config = dict(
    intermediate_size=448,
    positions='rope',
    init='normal',
    init_std_up=0.0469,
    init_std_down=0.00591,
    warmup_steps=336,
    doc_mask=True,
    dataset='wikipedia_en',
)
Each number is 200 + 40 x the weight over its row's rms, rounded and kept within 0 to 999. Layers, rows and columns count from 0. The size before them is the row's rms in percent of the matrix's.

# layer 2 MLP down, 128x448, rms 0.167, rows 25-36, columns 0-111
101,205,238,251,260,176,314,249,204,212,163,181,178,186,267,181,199,193,244,199,203,190,190,222,237,212,213,152,209,218,212,217,191,252,232,202,162,180,236,207,283,172,180,209,235,197,178,216,193,229,181,261,243,234,235,206,159,324,340,248,109,184,160,161,205,157,218,148,216,271,205,245,284,234,188,226,234,206,229,217,221,146,238,219,207,245,275,125,181,220,187,204,217,198,163,265,238,255,208,243,195,215,192,195,223,254,234,198,234,271,179,142,267
099,234,195,180,243,240,190,216,182,304,226,238,214,194,168,199,174,203,196,266,151,131,177,204,208,247,223,167,254,223,230,193,209,248,206,251,157,165,117,235,171,191,229,224,203,217,201,193,208,189,119,218,168,187,217,199,203,182,175,202,246,205,194,89,258,171,192,147,276,216,204,193,250,267,179,215,296,205,259,200,219,130,160,119,206,203,200,198,171,183,171,207,98,196,206,130,304,229,225,201,210,261,237,229,173,209,233,214,197,231,208,192,165
096,237,191,218,111,256,210,157,191,233,221,216,208,270,172,169,201,210,264,161,248,217,183,179,212,147,209,191,179,191,241,258,214,216,187,119,223,217,156,149,206,152,212,277,164,230,226,197,226,194,232,207,191,148,246,250,211,193,145,215,218,137,198,201,224,233,180,239,173,236,176,205,206,146,263,138,252,285,209,141,122,235,214,251,164,262,184,151,163,181,157,198,124,171,248,149,197,198,242,149,155,176,165,142,186,187,163,216,216,201,328,130,167
096,223,203,175,172,197,245,201,141,210,228,226,175,218,208,207,140,151,165,150,120,209,224,197,283,208,180,165,188,189,101,191,243,213,189,249,225,200,227,120,203,156,271,235,177,153,247,255,196,166,266,223,221,185,178,179,171,188,209,224,171,245,140,162,122,208,184,224,216,173,180,158,266,191,116,162,185,232,213,138,224,146,198,300,192,186,120,319,186,184,221,185,194,167,193,196,208,174,165,224,211,266,184,160,180,210,195,210,209,227,173,246,195
098,199,140,199,186,169,133,201,177,194,251,160,123,209,142,162,172,162,201,186,227,240,164,215,171,166,154,162,216,162,179,260,269,233,225,174,199,240,233,208,175,239,216,181,220,255,212,178,62,174,208,185,178,235,168,256,170,246,172,167,130,188,209,222,194,149,207,164,203,227,222,227,239,231,173,201,220,188,227,162,143,241,211,275,203,227,203,170,258,225,215,189,242,183,246,212,170,139,203,207,233,193,235,250,253,223,200,170,226,152,180,202,203
098,205,254,198,239,249,171,169,154,193,209,220,280,231,193,235,166,179,185,210,119,125,175,249,150,142,189,171,109,180,196,194,205,119,245,171,156,191,153,234,207,247,176,183,183,204,205,197,199,156,193,202,247,231,189,166,178,169,204,181,222,182,227,219,178,210,234,262,195,182,225,246,201,187,240,231,234,271,161,144,160,158,137,248,225,105,143,195,196,230,191,235,187,141,159,181,207,240,256,213,243,214,207,172,205,231,210,248,268,170,212,201,150
112,191,217,294,125,199,202,235,209,252,217,215,181,195,260,141,209,156,144,234,106,213,187,164,153,192,180,168,240,179,204,135,227,174,249,179,168,174,139,165,220,186,203,191,128,182,147,133,205,117,239,212,186,154,234,151,215,126,222,238,200,275,207,253,182,194,150,202,164,245,158,192,185,196,184,146,217,205,214,174,260,222,114,208,125,108,195,197,251,170,193,211,235,270,210,184,167,199,218,164,209,191,242,232,146,200,221,231,213,193,139,198,168
093,188,120,177,245,205,199,99,212,248,255,180,177,200,194,205,113,253,228,187,162,174,235,216,103,304,219,185,183,132,184,314,216,177,174,163,187,243,179,203,134,231,178,95,172,149,154,121,271,195,141,153,209,194,243,214,238,191,240,212,159,154,220,160,182,195,195,258,203,222,218,171,135,231,190,194,167,172,222,225,208,219,251,177,214,212,162,199,155,141,132,181,220,211,220,154,249,191,214,262,85,180,168,169,205,174,239,244,167,227,307,228,231
093,203,193,244,236,258,194,190,152,238,207,173,185,140,193,167,320,194,143,217,143,121,265,174,239,176,239,148,306,199,240,237,184,214,195,255,163,232,253,208,134,157,169,211,216,165,175,200,116,270,132,205,217,192,267,175,218,239,191,184,167,232,219,249,195,177,169,191,281,217,200,247,286,203,263,195,227,220,218,179,234,187,186,204,198,222,172,175,183,206,89,196,271,263,210,186,188,189,224,212,209,168,145,151,163,221,265,171,201,184,218,134,201
101,151,276,290,256,300,201,199,164,177,220,185,221,179,155,258,179,178,203,185,251,219,153,222,151,173,234,277,147,161,261,236,201,202,198,232,214,209,173,183,164,164,193,222,249,256,199,210,204,203,174,202,254,211,286,264,209,197,198,253,178,222,268,186,219,148,220,189,236,269,224,237,186,131,195,205,147,196,231,236,173,220,203,222,174,189,185,194,193,240,177,197,133,168,238,202,175,185,187,229,239,227,208,209,229,222,253,201,233,155,275,122,162
101,179,238,206,163,215,215,233,201,139,117,181,217,193,151,201,228,239,240,158,207,236,221,230,207,160,252,252,272,267,217,117,156,154,230,225,188,187,174,229,212,185,178,241,198,301,252,238,148,218,193,210,176,195,256,253,201,217,52,178,154,213,161,220,202,218,237,182,171,200,237,215,288,209,250,234,194,191,183,131,253,261,233,226,198,201,161,237,147,215,229,201,239,214,225,151,266,150,153,229,220,168,191,173,254,245,128,255,135,188,232,216,249
096,179,257,262,285,255,146,153,277,222,204,299,235,171,213,230,156,234,246,239,303,193,205,187,154,198,151,181,157,177,223,224,236,210,223,182,223,232,134,176,253,211,202,240,124,166,205,189,185,244,135,193,183,198,234,231,183,192,182,248,199,192,159,162,168,222,184,194,182,209,218,142,199,231,244,187,160,235,208,213,104,208,244,181,224,241,209,202,315,194,185,195,220,136,244,165,240,228,238,153,201,185,199,190,161,213,214,120,272,208,152,150,200